Weights of a small GPT-style language model, trained from scratch on English Wikipedia.
Size: 14 layers, 4 heads of 32, MLP 512 GeGLU, 3.8M parameters.
Training: a variant of SOAP for these matrices, 274M tokens, 4561 steps.
Each number is 128 + 24 x the weight over the matrix's rms, rounded and kept within 0 to 255. Layers, rows and columns count from 0. Numbers have three digits each.

# layer 5 MLP down (transposed), 512x128, rms 0.104, rows 423-459, columns 0-127
119150161114120129141090132125178093148125122125099143112110139118105133108145183118120108152171130130090132125115138097140127121118149094145175147106137153091150157155122145130124092134132164150122107164072118107113155127144167126126122109086107136124160098185060124118079134127171187132120133101132085133164105118126122126093141087112174107112149116103107061103139106089171180172114
120162144104129126136131084107131100137145117091089127138121118126149115133089109118166134132194155118161112129113165108153134101110145118156144153104153130134124175083117120159082091143112143131133129102118135097136133148134117145122122156145112157093165178094114135145131112147140128055135129150145095109095077102120148089123108082137164174153147158152138120096138156089150101169155
154164124127091111158116147148125145146114119124133112132125144095132142084107113093146131097176139099092097121103168104129167144109121135184144106128163126158104130125162163142113159121148105094108135138129156086116141122134134126149090090147121107137142112121139192154114089098128117162143122111106141073157114098105106130112147103120158117123124143152095144116130103138142120087081
112138119155112126125110122111111116178128134044165130109150111148145158171142132058097109123104119096135136131125145146091157152122140145118097133155168143134137154174129134135121147143128113078149151133136173074090116111079126119143170173093088142139129151077149134147152113149107089175128130102127109139219133111130086142147112127112100107093157138150131131136116138151141164130117
116143191115074161107116154151155174157102153150130121124156152172135143117154149137105135132108110094135125154106111099123132123151098167143138117133114146143119152115113144132154143111132150143167132108143150137094120120184163113139115153128161135083164133160130113119139133141138120143101128121106121157153126144089095135142114096103076130093110137119132178149114122112111127145115
099148138114095107138147149118120154118165109151212111143133124131155062134105177115121118160136097147117152103125084048126090150174139134127128082185078121104123136126113134155130117150120136136123142139152144136137133116130129085100169158141124138165155095143127116128119134145080110131142151118121109085126112134161113109131125125131153125166147107121120160118135106110136131156138
129105121119128129116090151143136144129146134113134160083141130111082141143139087102106150112154164144131151119128136156070118115133133094174151140133099122157141127134139111137108079096135135156098157109140113108117131143133131122158148111144119159134154123136109175142135140097150141152117123123092144125095094126124108105131109155142139161150108132160142104156151149138129086120147
162165136175109130150127105140137085098141119142155118147145084082114154095138163118107144117130131136102132156124105114134182161100145089123128122158085105142146110120138125132125129115121103089123151115114123113143083160141124111129158142113129105156125079157126124127093155146125120123137117112092141123129138052140111135103134157095134060118119146127097136125127106092149154116124
106109174123109173108086153099111120102144141143180143099122135160157132116128155160128112124124103118111127132100155149122108095148129118142041139119134115158080122106118091138123135149115115134101084146111125120143159136141167099112136166128121106138108115142128168156167118121118103175100163124141114128114133132149100182096144072124166164135133148118129097149127152112080140121154
123112100115148110155131136141108134097117174131112105162117172161165123147144149143115130145128163134112141171138124098173133148139118086108137151090118135179165119132110087100131118146154134106148133145167143156134114123104119144159160104145132113150154126162146139127167123146175095104150143131146137101124114170130115122092165133128164093137122071148167136159098116117095138139104
136145144082142115159141144116148122111111109135110172130132109124122145127167169097132105125144145118118143170152090133134087137079130071124161163135169137144130139132101155158121120136108118136123166132099113126126140162133072165129134130106091159148142097134125111130161119147147095152114124134100111105097096132154075077134138147126132167184127162140110110127166134125174115140180
117106121099149102161096105102116146086141109141094116094069124150163097128135155103136133164148147131149151138146146140123135150149087116135142149092117143099137136141126097150158132111109121168133122154126181107153122136085111094129145135136126088133139130138110129115109149112111147123087117114160120144134106151101106102138087126121126151147117126135132137145120119131189060096098
121116131061145178111071121154134117120135156133140145126094077134107176102141104106133095125094151139190155133133115137099159145114133098097180106105117154129148124139074103141096123135144161153106118098099087159124148124146097141168156182127145127133134124117121119139157138154074146152126152138126154112132123149162173130117180167146174132120092123114142176127113131126145117127157
099139098101114099111138165175095153162158158119123160171120143075081119169155093113111144161126149141104150125161102126137116102088128101088136098114100116155132112152136141101140125164156105134145129158075122139106135122130112128138150151075118075122153151119122160125103142127097123116137129146090110116160139110145134121118134121156104128126112103142131103134141147120171113155129
112117102101101176146163150075124070170164136162116147143114133096111146168113163098090199093176100128120104081103163111091149100106128134097148148164151117135113140083154142127129099163108156122144097146137145122136155135140148114108111152133133119136127154098153155081176143137144135146097173184165120099156134106116144128132095145129131112121148100136076148107130123129127144096081
106089119132139080158148145109140089113094129157136196096167139162151134088065072132105115157137148113161153153133116088180139141153168140161158138100182124120141095097168075115117107149148091136111145090108135133080147096136113164114137103079142114110154189127117191118173114119124138122152159057105150127155097155124185138128096132115100122164158160139107137101131132092164119146150
124121099170137134177125122134130132121136084119128156127122099141076163121095116151140117119149120144129131132103109103136117090095142096119146145102127114129118110097111117123129125140134067161134125131167117150140099123120163130123142080111114150150114132073122106102103172096119142105125121114125116165101142132149110138089163150165165123152098134092117178117118143106116137127141
129080153160161130110146090131107152127133127111124169118111126170159129161131158113191171159125107091127129122048137078137133166160147147123113138148142147116136143149157158165136100107160127130159076120158119141148105115130121116127136142149136103135151144132106125111116150121110095120162153136179118175116109117156103140134134116121106146120095119152164146162160119151188105114113
118140148111142103129142166064136117105114105134104131126142160088111090178128116194094169149075129098105154095180142148117124137160102159102091104134112153141121133126163135165122122119137127157094130087144151110126103116108128105119123089109129106112122145129146142084108146142117084188096161142121121163108146139181073175124206130139099095124146159084127181140133141147152135121121
134102118123113116161141107107130143183112160114131143130124108131089123131157123129142139152157120166145109153147152147135132110123100154124091133122138137154117103120107161126166156116139112092159069150112144109091149098122149115173122139130109107130176159163113149136170143103120160106177130140134104146119166125100102112080063105122117110153099086117153142139117097159120124119089
081132120090130135121185128153145150162131129131104117121108124173119104162132088073134115135170167116114089216137127102110162142089156128118152133172134131147144085131107174087133140148113168122190151123130134130108094134128109175137082114105138078149098083128162102087122112134128118120185162138164089118142074179127076121132151140091113127150160136178133122131137150112137134132163
091128108143141145128108143166149109135136132160133129118095155098106142138121160169123119178105089101130115136138110135154085133120138103106172140120180129126115113118118110135137127136129135145138091141165167125157114124156146117101118189133108101133139129139082132115137152126144102129111132129162137176132121097083145167118089110139116104119102156092126095181095159134112097123137
199172110147176093148129119129153130080097146170103173152111132112121084066125125115181114145161082141161151114113129084180142123120119161148145101096136156136128119114137121133122149126108136147126112165125120127129128123139205098124151140072101076107133084177156144143135136127112164158107145117123148141135135140100168144124092122171110129136117114124107144131105061127121103167124
116135129134162148106118116153099154193129117164118096159159077133151157143111113167085106088117141133159111152102156132122085108154121108135129158127150108119132145112138143150130177154100160089150100111151138138115129128154109072192047140082102143125111105100124110114128130121094116150139125128131164117143114131154132122048091075127131151111134140106111109169133100137148121160097
131129149123127145129103120113120147124108113123128124109100174099130139150115051122146142099158158094113110099111099154087138136083104162127102096167109136144153116116105116140132132158134164115118167102117130127128128147159181131110148126150137154164150158152164138143139132091129138094136131120097081127147132128136117073102150127137111115106134129088112146122113151156129170119137
150084124117138097151105160165154145081082127138151147102059135134129152113097107189123152158152120160167103100098104121124082156107121154121162149136151109112127113100116114134137070138085183119147130137119124174079155128181148187167148140086135102113096150109073131129112142128106086147149148139132134141123115143096118117127109122126131143095099138141129089145148171122143130117110
111143140112129130115117131140090174061109145106124148115162148112151105120149100096123142141143091132102117167184139145112134114173139127124132144121134095114099133160137151115101117114121102104133122129101140106126134088139135117160144142146182139109138110166151139188134101168095108149140134104116109108130087171124116097112111071126159136128136099107141146122147113108121115117135
158155089091139108156135157127129145126114133120158060094123119125112104123109146169105134103056097153112139128138116118125098142158152159124090102129131144147145151115142106112109131105131130128135121139155108141111096107132143111153135088148147136125152126125155153152130123122114106175102128138125155098144107149145105107156126111107106110126140129094163127168138132133135127145148
145143134098118158111138165135129156139136145127090120153111078148138141165097117086129138099139123136171117113092142200089122120160128127139122114120129134170144134108103129113123123108106110145131100110115134134112143117146122129131101149121150134128173137105145108137152118160159126175167138142109123136133112115138164164112125114107184145136124144130110108103139161141135151144145
121146134181132116152114090142092131124158104050154094135121101131139173166144163104103136140092094140140093082115149124159114125152167164171123114123123097127155177135155116145116144144121162086153127118150162137129142081141137149113130114117074141154122160087151096115174164133149159116140105138114139068132144132131080142119104116119132143135163121147142167078165108118106160123129
080099136144089129112120126124168127152156116165129170122120136118142123134078129144139157101124142160149173146188157099152145153170137150138156116189119142120121069129104179142119134125098095170130137139165128150151149102129103108119173116126126132149145122131127129108117102133165157128135122162126153158154131134087143137163145187116145122113106105136111103155105085098135135105115
153124149103106129090119112135132155169127130103110187155146070139131168152124165141170153150163126110144142154135139147140123116134081103109086104139117164065120131125122171130110130103098088158126145094132131126150122148149137104156124131116080123079165127124127117154104114136107153128119115110122150144095120123121132172108122118069138127127119122109139155142094111116171142137123
133106128119129164138150108156128116144167145134178084080172170171099110112115124107068097095075124118129112124097140175130139108134094135136093104105135116114135134133081164127172103144120114134149112104081133099119188102155151186103137181137107150118108190126107145172082138114158112123157127143125120150152147175095158198112129111122125106098102090129112069135153134121109131099132
137160098155104093139114112149143130104142093156118150133131166120155145106117126129147148166114118094109118145146091099159156119103162114141133159150157090120170105146137094117136199152136135074110101164090146108134150140124122144130127137105115158148115179179151126136094111157133130121106117127130111151082115116122141087131131137145147107134143143123112119143108166103121122098126
147095090117113070109096130106092163119110146097163135098129121162133120139111099082028107107098129132105143113132107135133135131155118113146134158147111095125117099132131116064143145123132157154156167136095146128144125132098158159133130095095161141087114204116172144118134091131141131134101085145087157103089132136119142117148108121124119064137147157155122130109133134129143106090144
138144124139126103128115085122140133118140122121102158063095110134119182155174150147132118143137151116135132141127153151145146137139092103104131114156103133135124108149117079142092104112134145122119183119106161139103067152134103137158139194139079153176136150100106141094156093150096108106110111131115117145163116127117164167137177110146140144119131130149101150163125142136186130107123
129147131106128125111127094140088138094133118152142152159026127151075139160083047153157166129105074184170103153143169109157138122118170105096103135118099106153135123142101153131067139114132142099111098073102154137107155112102172083117092145098128126100113120110110164132102098121143170089119106164139145124129083133162100147194096166120125148118136110123075131114127112160144173132108
# layer 5 MLP gate, 512x128, rms 0.115, rows 424-459, columns 0-127
113138166160100083117153113152130143089130146129079129132101085118164116162118130119141164100163145077111115126160168149117162108168160127117154140153158169143155175121086142096117082121123102150106168102137126076141116071132138145119135159128121188132114129081119115137099137179128128102128105155169127137109096083114095108172120150126118136164150148129059124148154152124124127142139
160111158119163125148133139136114133097145172118101135181138145141104122123122146182140109134121131141118146079137125140154144098135127104104117121159127174115102150141095149160132165130186130087162128110142122158089093176161140167161132117113169129131105147076126142116117144112146159151120119091096099152140134098164140099178104110132107135117182124152125128142144117117150136134154
112143159126083145154137127164105147135143175064144138100142076129139159129153104108101156125103147127126140105149108123107087143135120136115132104118100132170166161160122118140084116157118147093098162176153161107099079108140143104146121103085136145168148121130157159114112118150096134126088115189140092116158161163112149134103170129123139158120155147147143158096112179185150109161095
120141136116103092131111135189116091103135172112128135133150142163142124104091169138171116116138141147142135123163143177104129148109113111117146131155167107145150144125102119120123122126146131133151126108136126109160106156178123094118110123132128127146182143112160119095117144118126131151094144114139132129122136121110148132098132125157127122192114127080104107178100147105119110143141
122093141162150149109130084119117073136138141132149113101157124162141128108122139163100116141105100131067162119125151149182154095103118125105152116149183116110081142123139097135092120145104156134118121142122117159128123119131129124141128098134156054096106143132134080127116079111146158137078095138136129145137137116121134133116161157152074132118164130125111124099073120163134116097156
151098133107120124125057144155147125094166119146144150088149128084093161134087117115101117091153143123146137130145147113084121093147140103164155151081102111158149116152142118101132106116138122168077132088139127083099122141125132142130168091143075159141129132155088158130130120147152133159118142133084153132106093120137115097115115137137142144138113163154185134138133151135143108110171
131096156119134124144136118131154148131104140120050132118104151125151079145080113145117128159109133130154081115109164115098067138106149124146152126112134102124123140151108122094127156139115130176134142117175129164103142108127152134127144151140129127115107178105127124131182122138121137143099147133120081168114125207109156183122132122169100152170129131117141082095112127146129093184102
119122109187131126101097117137132087114088180081100126130177127103140106074095135094114157128125108095124155147079159107096174103142104114067120112175142093143124136138119113156115136130138108132093121141131109064127140125150155154157098125110166100155128116172116159092172118115127117086150177111096126150141141145131087106123121127096101155134107116111113117127097140116132109123129
142130122132142106136092161160129113154115105139139165125102114135153150131122097118105163118134129099085099097112119152129123104168126142105105156148167103126117124126126114107090118146111131152135130097187156151142150120141104148168144129177109133149111097111177146100115130130171115147130095128147130124133110168168134098147147080138165122145096146111133121173133153121104101099129
147109116140160152125143130137084157120115141159114158156161131122072121138143156116120115113151163110114133129168094178149116149144095102151127145141149108116141097127067111148121094113136117093119141180121107139138145129176097155122130101114086131094152162136114115141155095173144129131076132146113117157106098099130129101128128103141166131175129124126120119127135125135122129144109
133150147108104133081149125127141128145108147082147124145101126154136128141137129149121132114065112137120126082123136119153108111101097125092139100118148160139103091098112150136114119182148115139171160078106107157089112139122175160136062077091123140118125144194143107127111118152149147123148124087109155142109121134154136155124134173113151148137104145135095126087152113146084144136146
103152098149122115112174131083131112139134124116108105122128149130136168152131167145172096143175166113122153119162139129086141071141131109116099112148097137107110133156171115135100118130101120141119135115153160139136124121132149103143108117112102153135075119109120124062144152102136113094168126134081078134185146146127118140096132145136073148141134151112105120131121143127100150111092
136110170126148136134150137103149123165118143141166137086110145157112127088143090152171146132128083102172124096155169122141157101123151138176122103128123103116087140124117118101136121121116106118086092118101112132130100142067130168144098102164117148098106128197131161144139129150132141111089121145129093112121158112118124114126135114120100110104140099119148101126091161145124145130100
098111142165104121176145124133159119123137120119136124107122107141137141147137111174137124127101121155119125117143079143145133113100167187151116150119130114079115122138107117132083181158104138123124137151109117110101138130068105134139124148123149113136128167112132124116112131118146153125166119133189106146153139116135092117088181113101087113114126126124145147150084124156102114182170
149111114142126187062141082110139160092047136113106133134078158092115113080169146141122097138164098122092119119127157075128144143117127180076127125082108180120156099145126137142144184094155119109103107135184115114077114152147152171102143131112190123086159139148094124123114126161163162157117099136114114150132144074162121104110143149128155147128136112100102145113126097145127128125129
131126177163122137104130153151172134149146147152133152103124143094093118140089113121156158146126107135098153107149138142113107112132111126122112182135135139090098149147148120175144079131087089124165148173132119108106143108137135147116120079065104119111163122107125101147124128154147166173158117125126104119144120144139128127189179124135147136132123133135119150114116111124110120125122
119154135089129125174136138123104101160126176117120117137118117143127115097160094130083086096125182163137119127140096186134138107123139115103191134118140130124112151126138100107154139104111139121168185156123099110120153110113122153139096108084089111149092134132140128147163104158121178153143160094121133120156070088126143153139124136113146118139082138113057106092085095145089121096110
116094122155107130078125079118165158144126100188111116127158152167137134157126156132141117135092121138160122167112124095148125165144119100131119125132156127122103154154160137114191085155100127108180128118155117166154156142145139081102129088161150149174122092077106148159157128123123159123126123094128152131074169148086098118118114120135159131135136111112164119109120119132099136143111
112141143095127110137152102116145107139114150125116148124083142108092105108141126105096143156145119117125130138120139128130129125137107145119138147138113117184107115145145132120154120090126113104157103202154092169090109128117144139203154150158124165146172118156127135104154143115086152149128086094117165157149173150117105099082092094112129130119138129137145120137131158152101173109092
170157117168091138145143110122127120136179141109087123113096111137179111190101119163123133108131088144151152108105078160127180117116134075116114108118120133165111131130138119126134114141106107119093083150153117117095166119142111101147117066117135063072142085115086147139133145132148126129105109117147145103115133136150118120150156156105174098136103131153163116091144114117130146125135
130155158112152102095111112085088155119110084136152154148152130130087129110119153075119157074136139152141118122128111114139135126141118139135066152106105138142171172129181128123132143145132121152143146124086110125168154139101117137122143142111134157111110117122089119101098118111158156097129132121176121092161130103120133116145128096149113133152156156134154169128155102118140154150115
178106112126112164165135142154156167137133137094160105102133113117145141155118137144101119109113127096129102128158163141080077154138137149132173114136144082125101132143127158159143094116104096085151171163107107120119145132109104151125116103123167155130081142090114115146099116088094111127110142175146123136169068102176111135133125121117133147115141129144136154125133164127156139126117
105144119139116125097115118121129144120093159078136169153151118168076130133114130171144134155155135105141102132111146157108120141123185132170105101117185103170083137148121111152111121110134111131141097119102142112143141130102106110157149118106131117098160114135129121123119113100115047131137121128182081097147113101167116104124186139107138123150132113071145162131155173107121139112137
111135142124128085059128130126141118074142116127115140170135119122138147142135102148105127109121111157141153125157124109130135114151082138126156139118084141123167098111107107123119128098161153145172103146161082094106074134136089174098083122131168139120114097220115105140123143152109131119171152120108147106142121122135148141160130124145106132147084144134117121150165122109141105109171
087166136127159115136163118108083070130134152158145128120144096128106096147121132118144162121134099117130124174155163124118162057109151124116108094079134120131126133124150103111122129133149123115135130137140147115153110141108124149092111124081107103106129064081118137131149107082112126096130113143151128114150132133160167130104134124099100103168095135110092121146104131137092140147146
127115126126129187067107090101116126117084132132139167116086120154094066094137157143118156136100135107169140120136125146142137168154102142137131149110085120143139155113113096157159160128152127176125123136160122182108140138119125168117108113132101114142101126123140105147110144139161154145182124121152114159137116117149123148139106115124121103118080165147125165158163096138099131107156
135168088102119155127110116135143123145106131115161133102101123093107155123089144180098102126112129150109134144103173167165158108095092123146161153089149101131123125138137108114116136163171144176143131111127101132144137107121140126182132120148120170124147138173102136120166119122142126113148126090165152110111140139126126163118084110160162150137143130112157119137118131127090129093138
137157133176094149181117136117124154128113144136122116097118088070146125148117124126142148115119153136150092143086102122155128128149152149171144141130131078167150111151097127134133142148136100110111179104123133121138148112125138155134154115177098137140116111153108144105147125119145127162112119120114114121097107136087143127115140169153173114127101106111126114108127143141150118092134
155135093121140096142174116144110125146123134135180152122159126169092117127129133096107146106111093125199082127091139090100126113127123141130173137088129116135063159101115129124131113159109134098095123137109120141098119144121146130098120147149143141169134158098128149114135089089127169150110140091124121135158111094119128099160116107122126069162120149110119148130126136136143135145112
117078134143095128104121151108160117136145126115120093129133153130149145106090144146121139095109163136112150132129153074125140144157115164157132099166094134095168079136104169163127113086105105187154095120175169139152158154123096135123184113098134099121135116117130121172110149109183130118109102155129145173141118132096129161132120163127180112108092120147103084165139089135128104150110
116147109150092129109101147112145176145119093101119122092163163108106142180111170164122098116139111113088200156130088095119072106136106139153142109142119153148170122112119119094108131100078098157092086118096138138193127136150125118157155120134063143108141122153119078196160122114123133098120130153124127124134136135119146150081154122077116146139133129133123138115140101136127144149112
113128153117109162119135145116108091141106111108181104145129114134070140118127161096126207141104178125150120103142120151113148107102091126143108178132169123120091125123131130108146160136101120140173106119091118119146141105150113155157123130128096138113106143149123121106085112150133123119141119114142133120113133116128074116121133109077121148133091081104135135125136133165100143112101
120079185120133147112156146148138077122129147120111113108083108123070118119150112175107095095109125126129129115131148122134120079121126138114105100119082104157104100106156106134130115097136093105120125103164147134112121129091163146131106131131151106125133116188114141107157144124131131112124118091141115156123155143149116124178125127140124142098089125158137105079149109135132158099089
146112143113113085117112159183106143116124125169176102124152181116137142144135147143101137124114130158142108144136120138149080107141084140113135149156127087155138083126149128133135140139118143164149051105119160112160119144159134129115139138105135122088184163127103124134146119143126131177151114105113109109102143109134154146104114139144132096143134095143125154136114104163174102177166
099105155133159134108107130140135106178128121090163079140125109166087134098128121170101130163148124133143155133155113137191160150148120170132089151153087148153125120127153084187144152144099123100139162113132216169083110108091138127184118114124136127108131090066101147098100097108117117084157169139113101133120104154150124166123109064086120092129133077113129125154106145150112140115150
169103134158100134078135142144130112143090169102088117102142103139157123082205113128104107119132146105144080082114140140156163135152071121195159135149135133079134153135159168136136126123130053133109121112171139159194094108144124143088120106141143118146127101168143130127160140113132100135118135146104134131107136088124110138103161165129110156143144101092169154141128101105127119106141
# layer 5 MLP up, 512x128, rms 0.109, rows 424-459, columns 0-127
148137100141137081138110165122108079130101113146137107137098145117134155149153136119078098135123119124134146115156146131160149124127114146095118129180120116074126139192134119139135116117112160126147129117121132192148097078131146157147125130147114102130117039102123128121130151133117102111096134115072179137176124098162104108157109100109157116122109106101146129136088103132122132134128
111132133106168137165126147141086154084121144148104148128157140136102120163129121159099155169076127137149136122122122133123085142161139130122093114120128129123135133121084151135150139150136167126133053173141141154122101127153093114110122173104117142148130083126139117128123130123128131139144110123126152154145137113123132109155121092143128102117083082109145167135104147117124130136127
110108161103119086140185091154140160127125155126114157091065110136115145132085138168122113142134118132157108090130110137161149113113103126127131148085081190133134096130143088155124138123068103119137118098150064187204148125151157142136122075158146151155102129129116153121115107089146178155113124150104124120070156129113110157069090109108137168131118179089154153147130150136088122111146
112107152143089106101145098151107124100133132117121129134123108124173097125141161141109135151158132092132089124116129143123140089139149112114083132112116118144196124106124075119131131148125137118188118138164110118130133103136104142149106093112146107089123093164121139154119104172093092131124124152145137149156133114121133096169120127166113111108105133123095129143130087166131126173142
134116118155099162122140137125167112109176135085110156138120164128132123104136120120121098106108120156140113127148124141129134120083133139106136160160123154159117129143102145075119123138119127132130096137128070101116102160125129101225096085187130092118133148130186159115146148080169126117092141141128150157134158152111125152152120119088148137107151134135122128118170126108143128113100
143143167167126127131166074151122108113125138147123105148097123138140091136140117128133114130107133117124118134132108143175108125129146168113131122136174117128112121111152141132110146131137169087159126144096115122144121143130118133132103128126122101105112094133160096138098118161157125160131141133159135088127139118117106109124131117113110106125106138106102136097117101154143152147110
095115117114128157098147134128093170127119123107118122156142182156138152126108114127168150123107197135099115117132084143164088149126089127166089137097126154100146144144189134110142156178109126134091145084113131120135136108129121130111141122093092092123129136078130098141139109102101124126144135154131158113102092120138159075127119125130107151134151138153159151112099125135157141126106
164105111115142130096151127177107106142105135085146125097116076115099143160111106126147178153109134082121105091142114104106140095136119098100149154100100143105167119144144141106085151116135100157122174158111103146113172141140142138093144133160124134163179097119124107133108098101150075114168162127089163122161093148136142105105108152084105181127097104143122130106135101139141140156122
174112152127163099160141154132130146116130147101119150097132128122133134171118157090105146121151126142096109127153193132112132099098162105117153136114109116117149087129141108175122134092099157120115149127100124161119161161107155162110175147141102168152096152141101101077128137091088157110111121128091068146124103089091131102150099132125144151105171126135132131139111088097156125120157
110138101117126142107124142114124121197106124109179111142136161098094117092125137122136128144109154113183091071128160127139133078147075139127143135154109122138115109168130108096146104133165084089154120128132139113133133140151139110148128160125126083103105107145125144129135156107127147142139120068148093127135181111093159146122143106085137128107106084117132162117109125151122151130112
142205143195072167124161137130134093132142173108130131165169122107093172102146111151126150122144103090150124130138094144161105105154163125113127106135158145150115132118104118105070120125111124096146139125150125141131161133158125119171117124079123142144140126148125081119144129135105103150151132102123136138166133149128158167061173119146151141111156142102100106092132178172092167150123
075141131134112100143159148129117149116134101110157125132109115126092176127112144094124149116200172170104171141170077137121097145149146114161125154114108152119155133121118115122125128142181086140146175104149157138126114104158108114171155081113104124127154117124136128082138142122127163146118158154071122156136129160127122155134090092143151156109112137139139128113144138115105100127132
126138128102103109151167138081098149171115135136132147146123177136072126125161126129123145092101100160130135121148099109127100154139135164146096106126100144150108158154146136099124150112138118101124125145109098126158121153092141157083115146108080124167120125141136180105128150096087121106124110150151168123120164135088139099110095105139151125121125121091138141130093117142112145136129
117074160100122138127108146176106132144157151144162146120125091114158132114152136121094139126144145142101103110115122137133120133199171141145122135112080133161170132122152120129137090138133080117131106100115120157143123125142129122145097143125114140115111161143108171132138159097093112156186073118098128141154101108141160125129126100122095121149106146127175169129153146110140100082139
103094133179187124111152138082076095105099086105156131159139086132115100095149113139135110139160142136090187140160130091103129095119147113104145123094119105104164090121129138092080109086116095172127175106144106081136103140148128117107138134143150111091117102154161089089116165131115108130114060134116078112159129148142117145044176085164145122104140138111105105107174108120116115132131
130107108181137163127143110123135139117120144087105123138120080122135146136125161153118150122153140096120110125124114157102120175117133113126110123120107152114157144099093171135132098117129151146125148102122131161104107141107164114121123186120151139121166111157106122129121131108143136095090149121140138129140116141123140127121126114120094108095171135162105116148161122112136156084093
099101129121084105161149137127099149104107139086159138173157129146135135116148107133101100107154092172155132151151108142153141105101127165129150104135124148119135060111132093113146143148086164147107150146128139087155126150118121106135114140104124141095129102171151130115101085132134095116104107122119118111164152124135151122132168111115126112126121145153153069149092164090126156114151
155131107136132128072113128116163140111139132180176160128130117113151159133141140111113105172108123098175141139131134079122144183122121136120092132099113150137133175087133119101110121118129128061136152129126129165083125159069156170071101132148170130154120111084213099148105120105090133146131100125108134119104139127107141139157150152172147141125131103105143072154123109120153145165152
133103128133124181128134118158089145081127149096151120139118153118136122152142116145106123155126121105163154095104130124113143109141146126113153151151117129143151147141099113118122105152122169128127176122128116164092128123138116157106120125114149109138082114178119110160069112135126082140080127118131139106149090105142128102156133137128145148117128165121106167138107129122150139109127
091152123160142102117139169153120132161136128112121126104145090127156111173157114114158148118163102159095096110121163123159123100109191104122123113147148139113124126109101126083148179171111199138150088124106131105065111145105110116151138159091136097172149111156153131117112118111123152101113124139159133133098112141139108134161133150126106128135180137139165088076168150107097106134148
137108133132115151165154107079131164146145085127146092091071137114128170103121094123160059113147143108141143142112095121118120135159125094150165124125094145149120133097147132133115156153130151120116146155091126145116172118129132083143099128123133131139143162118116154140144105139178144131096134115099120123133123140158134122140128153126161119108124141123156110080143097148134123128161
142136138144148135144147122101127093144149169141126099111113136146083114113104123127128136111143126159162144073107130124091061082108109170122116084178142110146098089123131134171150123139106095145143114174127115097104116146122107132139049102127111127144110142132129129128127151129086088129118134138115123122161177103127114153135127109104112106134089130137108129097143119107143130135082
109148127098126144159132089110117124111095165175104154112094162134096152068163190108122134133166146093118123111125099132131184082120117143156108138162137112148104139090104124089074098140125146160112128117111177138089136115073216134101112126162135101172112138135161120137157110119091122112187135129164132131117121080138122132146138129165109119115142127095092091081131147102142150144108
139118132126117144125163121145154106112169132125129121097152123173106120089112135115079132147132143172149112155117125118167107129105128114106178176102124101115158117114164166077099119091109143113148094162132091146134129135138103117137161120157105107087091099105170150120136094177153126184100110141126151111097108150102128194137128138137153135143091072184139116114148103109115113153126
135117178108147110139132142131133097105158112146142141094135125124177126138136105153134149158074121166112114145119150110116101137104142192103154146160109132162132115152139134113144096144147168116138074149116087114155153123104124124123121160137145084136151171085144110104158149138083153124132148133137105095140100141129144155088080129113191099071109128111077147140121130126130117149105
140104142138122144169120142092124116189110168137134138150130158093116175143135156130169099111131152062106167105097099123134095144114076153163113130135098155080123098130172158131138085111101153134132134121147112159105118112129161156094151130137122129133153137109078121087176121087141125138140149145097153090108178135168121128125133148125103129113160135117110102119118101140153142127128
103095145157145154157081152075105098129108097074140151163117116174175171127162135094159141111187145133116127133105117155104156093114151103165191167118092081124129103181150176160130117141152160168092206135082161155125151137097100165094113179114127149152117126073130095136106116147132099106170118125136114117117129117153091144120111166133114147117120141161126144124124122141104136074076
119163129130117124134141096118139098153113106128184139128172168098126128108153152127140118142080169123098129136191112097125148128127112123119115145112137137093122150108118133142137132169132126108090156158179103100102116165110149090141168093162097096126093136144120148134142135078107130059120120106112127109138148146077098147132145172137077112121105119101108132122121110125122103133112
090114158164148152140137140097110123086160125137135156106119126121094122145114122083139145114160159169107152102112108093130113114133170153170096140171143149132108116147122125130109124128114169150135141117115125148131153130091131157131179147114143127100112107139131090087123127103120157078122119135096159167146107113130126102087144108152139135110149155196147095131178151096127125112131
155182134134114132132141092143125116091097125105101113110097164122100139130146141128120077150150113124082132140129105148090111111138128124157110117125126130125072151107139120092072118151162104124111140124129149133107102125109143129134132144138118116122136133184088141161110142102101118133145125104119107085146128134139151100110131126137116151148123127125128150126107157135132151146141
100130125112108101112109165128163139117145117149129128107100150132125132137123120168122131103176105114131139090141122087087145105135110136132135124125153115146103123141104131155124111140084131102102165145149123156132127102104110141080130103089144167150096172142112141138121191125127157146155115133129091146144169114140119085127112121200157156088136140147101184135102138092145130091147
158120095105155120157108127138133126137145129131124104107150178107130123118156135120095095135146098118112111134131151140101124080140160090135136116101134105141136115117114107155119125106097105151169138177124100160123123100191149118116097123142097139081116112146089133141149125118106140143122120127100095137178087100100093124123113181144147078109096110126129098192117101087154119128136
136065198149122130155155146080118110190134171100160131122150131131122126146143131108108166093101134157154128125125137132139123136170110125079136078102100152077127109106170148143105078121128094154112139128148103126112132143164161104130145118126109093102118070074123134124121173135069114106130116128142172103153144135136101137120131105114134165094107103147126116117113102166125173155114
118093137095130103090105114170160125132141147136134114116114132149125171133111103146117142085156185121119129134148120105127092106121158150102135154143119109109130130092131131071117082160116102108110101122141137147107122154145130113079091093112106167079066134099133088078069163163136191161163109192148133149107136144084128109101115107128145100114120083109121136101111130113134061136112
095099139167152141146144104153109140131165118087129118075132039123069159113110172154120114153127109110132161115116151099158083207130081182135096089199095141194095110100156062158128096136147101105101179097162189186069064054132153103170123110151134177139149113122073122125125063133096142074145085112106107169127081160156193190103101068100137134134091064136061134157138155176164123096130
090156136163110096118119157121134121146174103166112149139080153147099116096124113104126133113124111148112091187174124106102134089154128139123142147100100183101161180156127115121134094109124126093119157076114123146098109133187098108109109063160164136147101131141081133165063118109185124166084124109153140157096127104151143119120133158135143062130121091139115121145087129125127122089185